Weights of a small transformer language model.
Architecture: untied embeddings, normalized queries and keys, capped logits.
Each number is 128 + 24 x the weight over its row's rms, rounded and kept within 0 to 255. Layers, rows and columns count from 0. Numbers have three digits each. The size before them is the row's rms in percent of the matrix's.

# up: layer 5 MLP up, 2368x896, rms 0.0327, rows 1983-2057, columns 504-559
# down: layer 5 MLP down (transposed), 2368x896, rms 0.0318, rows 1983-2057, columns 504-559
# gate: layer 5 MLP gate, 2368x896, rms 0.0321, rows 1984-2058, columns 504-559
up1983 101:142179143164177132150125141171092109115138123079116106129105128124093094137122133134140155125144135150087140151132133128088101133125072103135119144105108113119124076084
down1983 101:131141148177177144125152135137123111118131123112105079140102149129090117098150147144126132108161137152096117135136123099120094149158090080105140135129142124109079147144
gate1984 098:147125116128116099177134122112160153164126103108156109145144133130109110117117113129169157169138103157127134114094121141165110135137066128162107131128090121098119117170
up1984 096:135097160129167120119152115121097096138122131095158155138118128093119127138124118161139134069150176111134100182171118107099129091111156172112124139129111129151105107095
down1984 100:140106160146172167139151164135085109136115117066130150108119156122135162128134127101182135141156133105189128175098153109118101110131108128121141116123111105132108149085
gate1985 098:128132179118136153128124126108132124130127154109154180143102105106142114192124150127135106122114155117138153158159117088108164140102134161106118111125158126105146134131
up1985 097:139152129116138154132127130124132143107126124098133128098128167132102120169148128131116086097164135143143118091170090110118133157141118140122054113139125130131163121155
down1985 100:115152144104123148130175129139113127133131106095152064148108128115120138137132131150091100126174150099158127145109119111126096112126116114141107146155111145100123122113
gate1986 100:163119139180142155128095134125138075131127124122168132114150119157116161090102150077092127109170143105123113124085051116153098122106106133135058205114088137138128145133
up1986 099:109165134134122123156135116170105154126157083132129155156160137138150106058124145061124144107137088116102153129074131139140156117130098125128121099153106116146081126104
down1986 102:151125132131092169117123151139130159124152121144123149118120096140148154116160094165144119168171116140158159154118128175140097110120132114104132078095094151118086152117
gate1987 103:154087140117145163109146148091105123141140087150122163121157131104144136114127091131145140091093089132125119134082156109103105120164143101146117118124093143141101148124
up1987 105:105176079141089117136112143096149092143166173134144107118120118172127111119118133100118123166138093127106112136143118149137100130149111130137136157162130077151156138102
down1987 099:078127113117089126108151162089124134176173102133108120164142114129126149115179089118148119136119125102104179145151114138142122147184106119114123099155171114118108118143
gate1988 104:110152102153116123132133102104109155155109114125084120108181144161123122133120135135137090175157124126178125124094154092115136126150071106124158115123126135120114094149
up1988 099:113126167110108113159141121123123137092150162100111181179154123094130136165082095107147185146164139123117116151125149160131169116122157181148145160148089138115110119133
down1988 103:114135146107120116137107145116141139106144150141136131136133135138124101152102129149174146147131093139117081140118130142094146133141118105107138115121103178162091094101
gate1989 100:120141163130142139154114174121147125108112122077108090124136112132096124128124153126118105134145131146135160136123167144163128133107128119139108125107129149125132158134
up1989 100:120071129138164139123070091117106136162141134082141112093134106116139122141138155112145121120122160096135126119134118084113144156138099113148091138132148140171162132108
down1989 099:109106102124147143175151089154076132161168160123117087113171117141133118140130125110142102136134176132144143149141143125120120179178147149121081117110102102135114107166
gate1990 100:096107167096112092120172151177130149099101079092113145139109128139055130126132154164185121088126160108131110110123084121127105125104140100120173120134127175085107134158
up1990 103:117131114127121157168133150084094157143091128108101147127152138175105148158142132123116160128139144125074150132148110134111179143146145122163120136124122155154132137106
down1990 097:050157111125148114137131117128159163139137142110121127091123148088129125132134144129115108177156110153133151114099103123142165117134150143155119113116124137143124128065
gate1991 109:100130146149140114134118147171083144115137145105169148116158156138173115135152175159123156122184116153115074124142143117182119159109133089139108125150132118109127114108
up1991 106:077116162141155099100128106129119120153117113115140124165145093167161143157122178167129156097197105117118084148126114147087104166127144088160129126114164110131175131103
down1991 103:184157106106148197150125135124159115135071094077177121108108133102113100106143097156115139147115159112118157141166093123129090086168133161113082141128134114147131157112
gate1992 112:116098133113171114142117154141128117094116140146118114135112103094150134158120184187119139148131114113145150116135132112116144134151098092158132104107133110146108116148
up1992 105:162088120153152114127133148147118093082097108113126087144142148153153105116146167123121142127158119117115131116152097071081142162134162119139141132129162144114178159108
down1992 091:148160114137129146125105134141125141095164123129146132125095126160094153113149143098146133127097128131152123152132146118103112107120115099125154159151105155133110139147
gate1993 098:087138099177154153076179107169082163135105096141106120172165136157107109124156175113170152095102121121066111072141117133110122157120145105136123156152157123146099135139
up1993 106:111125137090114138128162161106169172117122102141126114130106173095129103105140099124166154141184101118130148098107100162102122104122127098181107158121115135119121109150
down1993 101:163133152130149151133113114140140098126127104148117121183137140089134112122121134101096146122158118107125117093129128157164123131109106134129109147130152196117146156137
gate1994 104:154133140185092154198108157101142155118091152144075154144100139145148147132153122126132172135091150114121130159159159121156145129130118120133102078154094125126103137079
up1994 095:101116166086144156116136157122154136093115112155141118134138114145137154134113128125105141160142144153123113099095120132098118125141139171125122126106141152118129165158
down1994 103:153153141164113152155094125103105115124093155153105111099141137142113113093153150129152126072097129068137106125125182116174164112101125137157148125129126127103107165084
gate1995 104:131156111133118102172113137082153124169146098138125108133129161126131097085154162146157163116147118117116110108116137119122093112135140114115115085152104103099139151145
up1995 096:158149163135131118151133128108119147145126142180127148142104154154127088088143104120102106092103121087117117118196167130124152148071160101148113153141134141204071127125
down1995 100:106137095112130126154118113099130181101156133149112101150120134137148126145135161116123126182142162108156119136128143156135129135150166141158139110099123144107112107110
gate1996 105:149082138111150098145101140102148122098110097164100130110101112112127106127128149145095125146146123111120162088111113127144118140108103113124137167093121135147083102117
up1996 099:133109112121132148145088095088112138076123121112141142162117194149132132134171144107132163116178149139117146113105125131168115133092106088141131166121163169175140098147
down1996 102:126087110133128151148118141171105124115149140125139108167125155132146120161149077126131113103163142125118143141143130136112153175152138134097089090149105135139093101114
gate1997 098:112101127130126142156131143131121157176130142118108129128147135081116132152111123115127144093117122120145119175146124162150142095149144062109117151063137120093103112097
up1997 098:130085125143137156162116197145093125130161154148156127158148133120097143157103111092109140103122127151158119124074152133144144073158163127122139175129120133141087136141
down1997 100:118100160133145150130161125118172120150103157146106059107145124103118088144116140119118111111123136165125157151158101123188116128116134160161120102121139163117138100168
gate1998 128:131140128158129074104125149132124113106147155104119113150132121132068109150130143137111162147120113121124107122101122125187124156124138139122114118118134120111148097097
up1998 123:099133124138134091126133159126103146125150106151141114109095128170148138086157137106127143142128156089095123168134081144139112138118149085172121085094092125142113142094
down1998 106:087099121092143115134150115095107117107146122146151114134123137104102133144115134118124139172213110129128134151171140122135143164135134105110128103161145124116142135149
gate1999 099:156113087148153124108167094176148139111128094135153157105195081132150130120134159157151147156118142126141127142100165138112123111100175131110117106121109116124159143147
up1999 104:129112084125179160109104147144135159123140168117056128140102090118121183099140112083130115171087156147129136088138107135175102114141097140157112189087150135131127146132
down1999 103:137130125163141153148146145158162144132150123183110133147128169161092131124164144110140110127116126149158084145129146154123117105104141125151126136082141144163148101157
gate2000 097:159094172153111066135132069146149163102105100136111140130121167207140110057157106155089112123118136152145160163142102149095090186146135130127116069144134122118126140131
up2000 094:162141171137171145144137124106094119114095119124144131138130143154113092114120133157104082107128123153135156131135148140106167136067155119104148126114114108161171080126
down2000 096:097120146117105143129115135117129122124147150144147132112150107104091104159091153137142125102107130119113089121099112129175124129132128129136127101115122129147122143157
gate2001 093:077128112135161126122099141103161112074122162139090160147135156156152160155123129130124146131168094142087142135135151166104131089124106119117096098153104083097145181148
up2001 096:126115147122140087119111093104142155125109140110142125159112141131166110144135137110120108129136144120157150134091085105161127159149103129116200131145145187100116102080
down2001 098:124103135148146115135077129154154057146122109135118079115109116140143161095098116166137149128138118109135120129129138138128102151152109131113152127108181127120075111132
gate2002 098:122121128113145137136124129127113129115120131126144132144073117147126130120220105143122127098145113140149182105120156101134151147146184169151137109086140186119126128129
up2002 100:155143142092108125161179104101104096138135087111108139114157143148087082138130129115110131134108125104155167128178115104150129182124163156139116136117092146071138110103
down2002 098:108110084124124106150149101113160111122120123149105116113143135145116154150091134152116159144112115170131142083157101120151145098135139124097156128143138103124103132164
gate2003 100:182116155121153143117141131140130103132100146120126170168154130123147121126084121143129116158095143116164098151157095137133086183117102112121087141142139194146126105172
up2003 098:096133148117113147132111112074153115185157131104161132075117135160162137168074123095131147118134122116129117152110110101110112095111160139103134089104133105127151102151
down2003 101:118149126156116093110072156121163155137154149152145150120158137111124127169106119104159137117113120061151101173109140143136118111120132153119157074109147115137126148160
gate2004 102:146120129129116126132157160149085144147125093106089138135139134121122113121129111113128095139151175130096113132137109133117142165127104096121140174156121111076164136118
up2004 100:129126052195088142117164101169096139084136106142114169119116142107110113104097098128118130151168181131139129088140101127122109128130128132101127162126137135128126139128
down2004 101:098126150119127145113130170157079128114138111113121147131085136080118126113092143081112150150142191079142119105107112123149117116148118154149116136120117165095136135132
gate2005 093:146139140089140129126233132163121129147139091135123134150072143110100159160152114123146148104116118061134160142097102096129109147129185145150115153139158148126079099141
up2005 094:121134110124131082088097132083097077125118117134107103134136063147133092177132150134135124109170113125145083117120112165120170090147147138141106109119121132188119062140
down2005 097:138146148108130090133090115133145125136133131116143095144170104163180110138103150143128140141133077116123148127121138154089110097147151130112151136167123137109124133143
gate2006 102:129124071082140126149131117167133158131126135151067157136171107133134107105124116136156132146101094132156127152099074130133132120113158092104157113111128107090158158139
up2006 099:154134118117090157147111107141143148115127128124132152114103114085136093123119150090118128146103153091128128144115066138182148103176156118138115169151132128163135164125
down2006 102:142121115175122156115110106126109140114159159136136090141086127116126142102138093098138135126129128111105137136141119122111101142150113106141130122103150166160131153134
gate2007 106:128106125118105062099145099126117112156136135117073112144148141109141130125104125131121125157095167125109134112130095137100112143155122161145158134101157169112150165151
up2007 103:165120088136118135149152129128147141151142112157125109144124124136145120075147095111166143113137128124136120103091111145114162119193109122097127106140090128117101128151
down2007 107:185105114134143154132148114088135147129154126128145124128131135111138110099122169141160126150125094123125103142162168110172113144112123143080132119085161107156100110168
gate2008 102:128106139171130116186121143161203138123146125093115133094149119167172154122115113098126133147149105098079113119113114193111138140102140119152104107078116160122100145154
up2008 099:138102110095116100131101138129109128149100126160154111140136130114116111138129139131128155139135144107163159157094112123115133130105139140109151141139162115120105118121
down2008 099:155122160152139135106188136098120145136085109102137133104099085122155128151138143141121182118103131128171177133116143109130128117147118167138178128085123142174117168112
gate2009 094:085116142111143112152119120166127112154106086153112156141113131149132112125179137114119106166100163114168132113101081128151160141141177126116152147143098128139130139170
up2009 097:159094208103152152126083127110104110120119104113154165167148138109186152123116142128156123111148145092140127124094099128123115162161117146116099146133166082085171143137
down2009 093:128089146154154102100124132140105102143117131152133142170115141101126161079103110099140140164136175154147135143115060106067107072141144114123121077098139138134126091147
gate2010 104:100152106160153135108095156180135135140148124125113154122112094108177073140118128115101133145138091106124143147121156161140147095095154122148120143150092101121149082118
up2010 102:117142118144118142156165126130142122102161116139132100126126069116148142086147104166153156155193141134134176115137156132116145126091113105114150145113117113114184101157
down2010 107:130123099106135169142132119124128141098115123126123107143073158125123111107123092140106141172159162129115184092145147119115105100138124142124136120103146116150108115118
gate2011 104:123160133124137115165162150117124134110104118065144119174150174139114116093115176161108107150124117156166144145106150174136122109114121112153160157130115152086113109113
up2011 107:128160140124109094118106117095136115160133126097121136150121102108107130122126120140140131134118160140123084174127107074104123150118130120145125102146133156139156144093
down2011 102:121173153113135084121100150096133120136119151096114140082102145132092091145123170135124126087093075113096130157164109134149135119181095117152065131139116126109148111123
gate2012 101:115143134107134112160138125134137135105084075142117160119127120146126125125153159136106139163125117116121157135114168162109144117108139105141133135116115123153147104138
up2012 102:100136093129140151124141137125100107112113114125123132128123123142076114149108140142148156115143153121080125158137090111163096124176102155130135134174140076140104115110
down2012 103:123131126135109139109145112095130115153163141124083092117153104104139128142106149166151107093182156132156174129126125157110138122126132152107151109160095103175135149120
gate2013 100:128159153112124068124155159137155131139127124147119108103145171115105108132177142128096144170102122143118125093127152117092157132056126117184114141120114146144144110172
up2013 101:106144145144142135121100140099150108084103122093085131137134152135098141138156127093115099119145105137136143094123098138113155137076084092133102065165100133185135111115
down2013 103:148134178140117112125104135099123120129092075100126086123160122105106149130151128163140138147120150123114157109111138129108178139126142124177129148145119112106132066125
gate2014 098:129140113121103122120098118129105095151116128164056079119110118116097166156131098171104141138108115098094124158135105111120144106167135100124157121138132116163149115192
up2014 097:137160125116106102132131121134141179106116159107143119158155080148118103111099128140110136100158146126140167096116104146131132096117119117144127094112139131159163115131
down2014 100:111167125128099122129134148131148120075128163096143164111112141159102104131145125110157124174121124111115103108097119189156122191145100174135141120141120142116160123158
gate2015 100:141155095122070156132167124115126113174124121115164130096110137123127106100090103119085127117074149128128114135168115172109130127143096158149105168108126116110112132138
up2015 101:124118102121081165075074138147132141161179112096117158116138090123075100121139157126108156129123144140094111096117159186147167085141113165151155141152135143145063127145
down2015 105:124106128107144152153072156092071128194168146120120110078113138109148128100166112146107144108123151165128120117133111121158137092166088105132110153093129123142066158067
gate2016 107:174115159114146121143141147116175130119063154107141129105128122116174106093140143176109144172095140174183112098094119148110164126145161111170120141140109119114128182177
up2016 101:135131111106118101141121155136137113138122127085083119128108162147092153124165088111102097146136079082110089127117134126116138093140115116090149110110127183125153133106
down2016 100:114114157107105136154117100142130178085137117082112144146185126125127110152161088150112105132110143150121138119130097116133129145121144112146132110115117147131092124111
gate2017 094:132106084158103132166131171171154130129140102134116168117123164105091118139173087133139179123139149143122127164148119151158127125130115123113093127158090117093135126120
up2017 095:114150164119082152160161110134141128115153184148083115122129148097119130150145086125154122105138108132085128122098137130153119113096142124117141106129135095133130133122
down2017 098:101113149131106131143161111141111152126128130144150144136142124124132138135167100149133120150111130142104184141146138081144121108152132127105050137141135166131152159104
gate2018 099:128140122138119149125156124132129075098141134131064147140122106129125179105166177125085130145145126140106144143115087109119123112167092144111116125126128108085119135126
up2018 104:118130132135143130146145072102137121108095140100126159144137125128092126141091108083134142135115132124155141132142133136143142097106209158119113130109105170173144133102
down2018 102:065082095124133120119141105101155143074109140151124115133156147125156127140131079157138118105141141105136109166171121133157146086107137155114173142110135121163107129136
gate2019 097:100143138098112124087136147135097146111151143129121152092102175122121142081148135135144168120084127109164183138121137113118130113093147135121123134101103115113142107078
up2019 097:147189143085158145114153128140122160124096166149136144083111135123126125161066130116116134146147139172081117114111075152165131149142117128104134126126106124139126085152
down2019 100:123127101121148095137122148129136140154079103104166147125170131169128126138135094109170144129124114145139109164125131116132108161120126102115107119149136164072130151177
gate2020 100:124138114104159142132123133136134095096126135110091135115136113106111178129133137146114136141158095120122130081148105104132070107147161112176127099119147173148122090126
up2020 102:144172117108138111116125173131155100108105103093122074127118097149145145163107148116126132129129127120095109120114132132122174125053177093119137167163133137113056124094
down2020 104:163141143104076133169139165096167126114076127098160101145125129094144125118120084138144140088095115145126155131132133114140129155112155118085146142130168108130069119053
gate2021 101:067103105108121113115141165054114126134163130164112142157141111097092149154149148104123114153142128098150134101130134137063148151162115106166124063140098161137105115108
up2021 098:127142119101111158116128142147146129094104128094129125131133126159108150095134159105095141130100137161098138133142157141135083129104143134130159096140111118141152150109
down2021 097:089123113133100157113150101120146141121123118145134175160136093146126112111131132131121128085115073150125105141058132153113118122110099088104142168193102139155174089168
gate2022 097:107120085104120173091110128110151136159088146122179148133128178112156138098140082092119127088111140123153177125125113121147136145140168139138118144134144113137163151130
up2022 101:095125125083138100086119136111119150135099144097125132127149173165144148064128134101155131121159118122113123172093161123183142117102129171139124068124119166165166127129
down2022 108:131160109114126108110089088094126145126115148112144120100130090132126139096167129150132130147192102109099155123122147129187139109102128142107124116131116149123165148133
gate2023 106:102106150144101142165122167128125138126171060122142143134138151153169081118136093113121175162151138130163105092143127125132117131131103109146084071107109136110123113130
up2023 101:106129139157090100120095130139126123137140135142108145122153155108115152133093125109128134091137116105112133144134120095130118142087157122162103143128106151138091138141
down2023 104:141071140147129079107113074147128152068140132142148101131107139168099102169145101131121136114115120147089135141127132100155149148102100059156109148160169143123106133123
gate2024 095:067165118103095110138188167150096130138109127164144100134117136127151124097153156084138130130120146146148128136181135137114119136113163134093147133171150164151129098108
up2024 093:120110127134139142157185127148126061142127143153120118100134130128112122136076112145101105124085154117156143122123141074106138137158167082076094101156116153103106146146
down2024 098:102146166149105111115143165108157135136158133132132165146160123109146120115139079194132076185179170107091127121109126145108109188136092138126130104139155133152137133148
gate2025 099:132142088184121145140110139112144132134120088113141134132167131149142130122102132136101128142159150114122144122133120098127134130157111123158132133126108122131131134134
up2025 106:125111128152106116126138146161112146111118136157133116113115151102144146121167131126159099124106142143114152158127158127118168120132134128096148169079102117165126134107
down2025 100:141164161098124145125124134138116108144101136087081108129151164145097090155146108171123148112094075139094142101128131094104155144134143192152108101135095100166193161138
gate2026 095:120076112125118155156160107140112117137136107112116124169141168147125107160138163107157119138075110128145134177182120099158146143199125123133143115168102145140152126162
up2026 097:125113158097128107125116120156124119157150138097149106098124119074100106101147083104132134132133105111077122126093146123108126148137133070137158141125140143127139125148
down2026 094:117100101143151116143082136137111125185173110156102110117133122172162144112161096125104135139131142103142100106176149138144171153117133136150114122113122120137132137123
gate2027 106:138127093146143109089137159171145091171124135152115121147102093130131103130134135138167063111129100089139123137143120149137116130119127116150106126175138158171126126116
up2027 103:081125104118142097114145112159126153125152089076142127130085111134101127142126143128130139110117138154150131093132111138140101115114139122072111134134158053118135074173
down2027 103:142162112133153081079129116140152134148139136102144156128101136153154142092158141126113081137100173129112114128077161117143117140117127137140083125120113113100163108138
gate2028 097:125107140144133146134154147128137157162139151124086150109112111131163159074127187145125146096115126159108141108127126144128128146131118136109144059132129120130134112155
up2028 101:154126156089131141112123130169124108126128129120103150090111087111132128134117140122139126088121134137129129102096144123124147112148101106144146141143129139135164138100
down2028 100:146133121119102150156147120122155139103146109111109148107135115114136159128111148088123130104113179132144162119085138118136147116140129101090129154153135137146123115137
gate2029 096:146151102169141113129094132115098145102146139119148135108126092128125111122148151111134097132139155124159155094113144106148124154134143161144151118084084128165117120097
up2029 100:182148116116117129138144112077126099128116134153142160081096095092112115141123161162116105118132170152118115169131152124125137145166099121120164126077127119116094139088
down2029 094:171138116125146119109114129143128166121131151131146165093143116163148113127087156120134116086109139147128145137147131149134164088109142123150138109105153143146120140067
gate2030 102:135119122163094108105169094129154124132147139165151093120131127125135110133136137117123149138160118160121137118112126124094112134121116093132142121146144124101159134094
up2030 103:123133143111140151124148085084151103120109135133146133166139140137121154127141118081087113149131134113137135103123106119125131117141160167117099139081146133099151127114
down2030 103:135120178113126074108178150097127110120087116122142113139093126137133110124121105111110111147121125141125128124113146128138158119084174157150084071115156133106098148146
gate2031 098:119150162175101111112128093098148112154102130093134103094114106113144099139098105120102141143102155111158134135169099094117174111144133163090067146155154122095163107170
up2031 103:123131141102126081135142088115138129131110098134102115139092182111096106126159145130155138142117168106088139126120112134112111132114152137142161137127130147109148136143
down2031 101:135138103073092145136122113109084137128106157137135118139138093156108148131144112098137093123104146169121083100092167179154142083158140098133133085130077130103115132118
gate2032 104:115117101089110131146099114147138098158136108074096148111126102140114137165105108147086120155125157122126177149111149136148149129124167112132135116123158078115095123164
up2032 108:117112152132162119169145152152123115153154112146123141091117119101132130147096119124140086102133132108155107119114133127129122102088139156117117095151122116135114101158
down2032 103:111118107120138093131109148167133159088132162172147123128169130099160133166110120135117103118120145119085107162148135142123131128114132140125159103107105123112126104128
gate2033 102:112146134124066120158159149139149152121080136123087142145092122150173204140133143135141137133163121117100126140121135162135080119114127132131165084090105142146134125110
up2033 106:150090128129128143147089082145113128151170146157144169058114122148123151138149124141142131107112110123132138170151110166150113117141153131116140163142114118118120146174
down2033 105:166163161088112111170123120154140131150121123132115179115144106165132113121123141140160122129120116136140126167123108135122086127154103118153122159147131086149107062153
gate2034 096:131112116131181160116126141128132140119114104138107124115140113158170121147125143135125079139123123132129120152119141108167186143156141171082129118131091112122149124118
up2034 100:116132129168142130131116097099153141176084109146132095136144083102124122167096120147142124147151164115146171121110080157118087141102120156160126177144173135168120145144
down2034 100:080113127092105129167109131128162132129168105127143118129170109161112132117068169162112129109156154134142135095141128137113109119072123124118162097140197124121086160099
gate2035 102:147092126165104114096181105131150138095114146101157139116154105152154090132105151145131104149126108136091136134105130094150069123096143147103107113127067109166162116114
up2035 103:122151114120107133131115132148152096128131097139155137187101070151159126147128088150096176119160115076127092132097105155166117092110131127099114118150122122129138077146
down2035 102:139155110125161125124115130187131072137104148122143170144117102108146104124145112144131168143130095125163168154115125080129128130131105123146095163148119125174134118102
gate2036 108:145099113150134117115120138149136165116113108170108113173127117097093118116137138131129121144093128131149161139140080144114159116105148109126125120133093175124123123165
up2036 106:121108165125144138136108130166159103155168178092164105132174140159123164086119111108122153141141090099093130142160128115103127123126109147096129178151150069136104128108
down2036 103:122153148122114061103125114130157117125167160118136106154130125141147173144089147090071138127168141108126115154111108127138126108119110101154095134126156094116142102153
gate2037 092:118183111161118139105137117165129106101134107133108126118109135098130145100131129143124089130136105150124156107161140103142145145143128161107150113098090139179116110148
up2037 097:108135135110158128092112093166129073149141127119147144114131139136144131141169130143126069175138136116099134127128133119088094151147114105128118164143158169110116119166
down2037 100:156128091133128142090107081156142136134159124120108145123145143102111090142133124131098123169091133128201142147114093119117146147107134132111124107160116167138124078155
gate2038 098:114178169141126110111066094123089150124103128130109128133129157107111135118170124139165134102126136113121100148106128119117154114100099137120122101110094102122141072068
up2038 097:068164101182132166135113162116127147081141117099103170101154172146142126107147058146111148082138148106143168151119154124168116135129130100134143129144111145121085088127
down2038 099:093132162105140103105143137134177120133121134122093158116117147123135132110142122142114156153115116136120100154146094132153147125120097096130115110162129154166104094146
gate2039 093:071158112126111162122141142172116120134207115150110132100108120067093143161138179130128091086107139151099165142123149118139130118136171124205115114137140174120152085099
up2039 095:099088149124118096169127168155178164154095080091121118119077129132152097093123129100125090176146113108133175137132082100136137109166128146163151135079165116143125140162
down2039 097:103150110120112116079151118115154125136142110140094135150140175121107174092120144122146108142171144133092105165087099124177112161108127114121106138131160114090097101140
gate2040 103:117114100110107109111138095162100165120140136097101144139090119128121144080104123124130117170103122134132142123086151125117129116134083143137134134127164123125140148141
up2040 102:095101120114119158118132096123138146063095133119154131082109128116122124124116091138108124132123146136130103146137085091170105152139138126130106129104131135133080152152
down2040 103:087105134137092168093145096105176090146113124150158121141087150168135099077096118146077128161111151085148079126162092128110125115133142143149086168156144099131111126159
gate2041 098:070182152125170139112153111113133124164135099141093157151151108117114127143118096145163155125123127103155129122159132116150115145134146150134145097111179124109161111147
up2041 102:098134151109155123136131128142112137137166093124167156136126127111120124114125142171129123116121119065145138158135118115148097134109119093116127109130141148104106121144
down2041 098:104107152141111117114147117143099137146127139142128116146092123114117126116128122125092142138163121112132149087137127122179090118115137118130115117076122130161089137112
gate2042 114:131122140127104149087099116085125095112121173084141126105149081125109079121124098104093120069126132094167123108132118141164096120108134142141079148105136124126128108124
up2042 109:137118125109074133137105089130174168113125135161149144098124107075130109091113138099089105131094154115106079131124101138132123113131133124088123118129132114126098150115
down2042 112:101163132142143190151085140142126110162130174144166159112122131104100117132142151133156151136127138104087125130117123156145144118136121155143102084113135116133119139106
gate2043 107:097147155127177132142133101091124124120146112149106147101106170130178178159090120161117112143149103111191127097116101130133092119118139134123114133120119146112098148084
up2043 105:094156109146163126118138141122105124140124166097100150102097142154145140150100120160116119095151149106106133126140097121119128108134155123105124106159096140106090122163
down2043 102:127125093147106138129116110133154101157139134113138112130120165136098123123136105138141109113117148183117146143126108156143109135114103124119117086168117156139143174120
gate2044 098:142123160148128153103110114076132130137138117136106139081088059156126132122133145138113152151105137137139134152105113151173136126134162111120131105152093123142154120120
up2044 099:082150126126118109127105119177125100185109153115155164112154111166117124182144148120113167125129162151127150126134101148157109085161064125108114145097152146101117185141
down2044 100:130158133143151125144090144098098108130129109172114139110165117108122099139160137143122128105136128102141145071099110147119123135147153129134126118081091147132111128143
gate2045 099:130139145125143134100145154151154147092123162098143099126168073121094102134125094146134154109136136116113102121113152168137110130134118088140179130105114071147121090131
up2045 098:120145159136118135120133101102118138128147079157191145141120119133150147132155139140122129129109111105145132125146134103138135121128126133123109102130130123119110138093
down2045 100:104112078173112098180128130137112106137097152121129121107116145138129171117124104126097123179158142103106095102115144125110151124136134135105143134159102146124151142117
gate2046 101:155169122159139146126097120146152096119125165132102135120109119127117158147114114103132107121167126111112109132146149179100077110091157090083163171102121147133120098064
up2046 104:131113131142148119122117119091122156092109125177127097124117128144234160129140150137108158153104122130161121192174146085132144121113143119122094082176122133170130146140
down2046 102:131127141102140140129118128127166067119122105132175143150161091136112129147118130109127157152145143165113123161139126145119109107129115124134151126141124147138117108155
gate2047 100:121142146097167136160158180151124152133134124097095136107114135124130106119126166154131137099101110131118194090118116085101123154153134121140155131114166159152133149115
up2047 098:150136096116122098116120135143104146146096127109130131131145124111111097116157177153119109086152122075137163137122116105130114208138125110105159160118121134138153149108
down2047 100:093132134086161114118135145127090095099129151108137113096126142122090114109105160149122111120138158099162120124144136104170159141092103097116136191091115110109151072120
gate2048 111:061152143150116110139169142130087115142107143085131139144132099113140120100090119110093120139136139110133140141065119131142157124145184098146146121134074092096145144098
up2048 102:099101115085093172107098122153140151157132144164124101164149159141148155136155108111145161182063096166099114120182175175061086092157140106174122140108179152112148134155
down2048 104:125117130104110149121140117115158138096103098138146112098088131113152145129128091113132115154120142111129072095136163143094094105136068140125130148081155115145141150091
gate2049 098:076107126093116098131123143127151154134125119117090085146145140074160111131103093136122093104130109099103155094163117122117124136152142172100138121151131122128172178151
up2049 097:141091125104134165078120076142142122133084124113088131165131132135134111086102124137163130122153151126136116103129093112126106121118116139135158111143143111191173095120
down2049 098:098118127116168125116122118145119112083125155144120153104153134134134148103097120103121174111123164119149059119126146161161132171090100094179146130099163118131090137129
gate2050 097:100108111172161150137157080104169147126131163140128153123121126089142104133129090140099111086118080092116096120121154115153149156109094134119177113083186112139155133131
up2050 099:120111094112088138133115090110102134141096134146079157138151133118119119123161108154114144141094170113129124150124131143114148106126070121094124130162114109151140154089
down2050 099:161085126155105103136131107168124094147117151119110129151118132153122101133121137165188103074104154131140120105101074142126154129166128112130109187142147154177160136114
gate2051 094:120117148117135187137149082134166155150114173125155126172127139115117156144089121177132141119133149117103152107130152114111122183130102105149124122109143102087130081109
up2051 104:171153114140137124111076163128172124111141121140131114077091162137119124157163107100145095153130126147133159143117124142133089169152126151133140172114113164103094140166
down2051 108:224137142096107164169106118127158127123150182123117138118091154123107153141133130120141131135157127137151125150130085146143086093189087154119110139122123153088149123151
gate2052 100:123156144130107103147155137112156089157132127169170097112143107100121154115117075118144145126102158162088133121137095145099101152132131163137112073138160165086163133146
up2052 102:160126066128175112174110082191112108126143140110142120106144138133135135159136148127107129134139145131146155102128123116148117118075127141109163160109120120157113165115
down2052 104:111128083149170129155123092141098103167107123153118134096060098149123160077134149151140156158105120131130148157121112115144155120122155142101150166127183103141164138107
gate2053 100:145091142149134115163141122104156146142043124103083116124109131185133126080103153094104117144138119133146133105143124100133131134126125147063125145149101105121078139091
up2053 100:150153105079109126139138129102104099118183163135141138149182079114178124141119111075141144137159122171134111134099110135105101164122138130128166126144146139110108093144
down2053 096:116161158099106122102185120144100113158179173108117132092083121118112164114071147137069137098129114180099122090138108087087127091167101143112161135114130126153131152117
gate2054 103:163167070117132067148121103157091121117135099110139160141136124127114091111138148129118120088123136105155097119113095076116141124160120141151113087106114158123118079112
up2054 102:137125162175109152112138164147072098163097117095104111108159074106118163156105137084130138150153140128136113146159195145097129147103167120142147127151144129143154132113
down2054 099:126142128129118115110132150093179139112139096129130132097154143132091099121133148107130106051143127124107100126094105114132131134148107115145096106154165131122144097143
gate2055 104:126123116145159156121166152153128128154081075121098125106172143157100152132155102102098131161135084120145162134130119126112129122129112114097128142114122166120087154136
up2055 105:153150158118120176140104081134133097116163107145084144129111178127135113111139163169105123156100111122096094133165145135124108156144141126125129113140098119097147156134
down2055 102:080096137160139173091099150110149115115139124152113112147163106152115127126129127116123102140103109140145141144097146138118122120160083102133145112125101108157113135127
gate2056 101:097128136113121139142125132098123142149090118168108087154126150137126146127177131171103123134080127109170125091110112112128142142147124160091121101084141125104154135122
up2056 096:133148114118130131123117110134138146123120095136172074134164147085146123091121091078103102142141156093134090139154119073091147111139146136169108138135107142123107133133
down2056 101:157136108157110114152119127150099108134117082156137102173135085141149095108104155126084117108126145107148104156141100122170155120083141149143102113132133101118145148090
gate2057 093:136127154120133130053101097116135117090128179128128132088082117111111102106137096161120099121116132154135125147124131140118135119126143131094109082117127175120135132189
up2057 098:107138158098139158136151141101124128196177154103126146111119125121124125161130166187125117195139127138125102137125110169114129138134135111172179127120109105107122127138
down2057 098:104121123136133151154140150121107116157125131155116101096110110142162121146115064137134109107120090114137149102116145162150155113124094139154113162183154117134141118165
gate2058 097:132105142117108142146135146086119134144117163119122127142147121123127139122119166120142119123131082093133124129126150139176151097149117140122107131151178179103122128147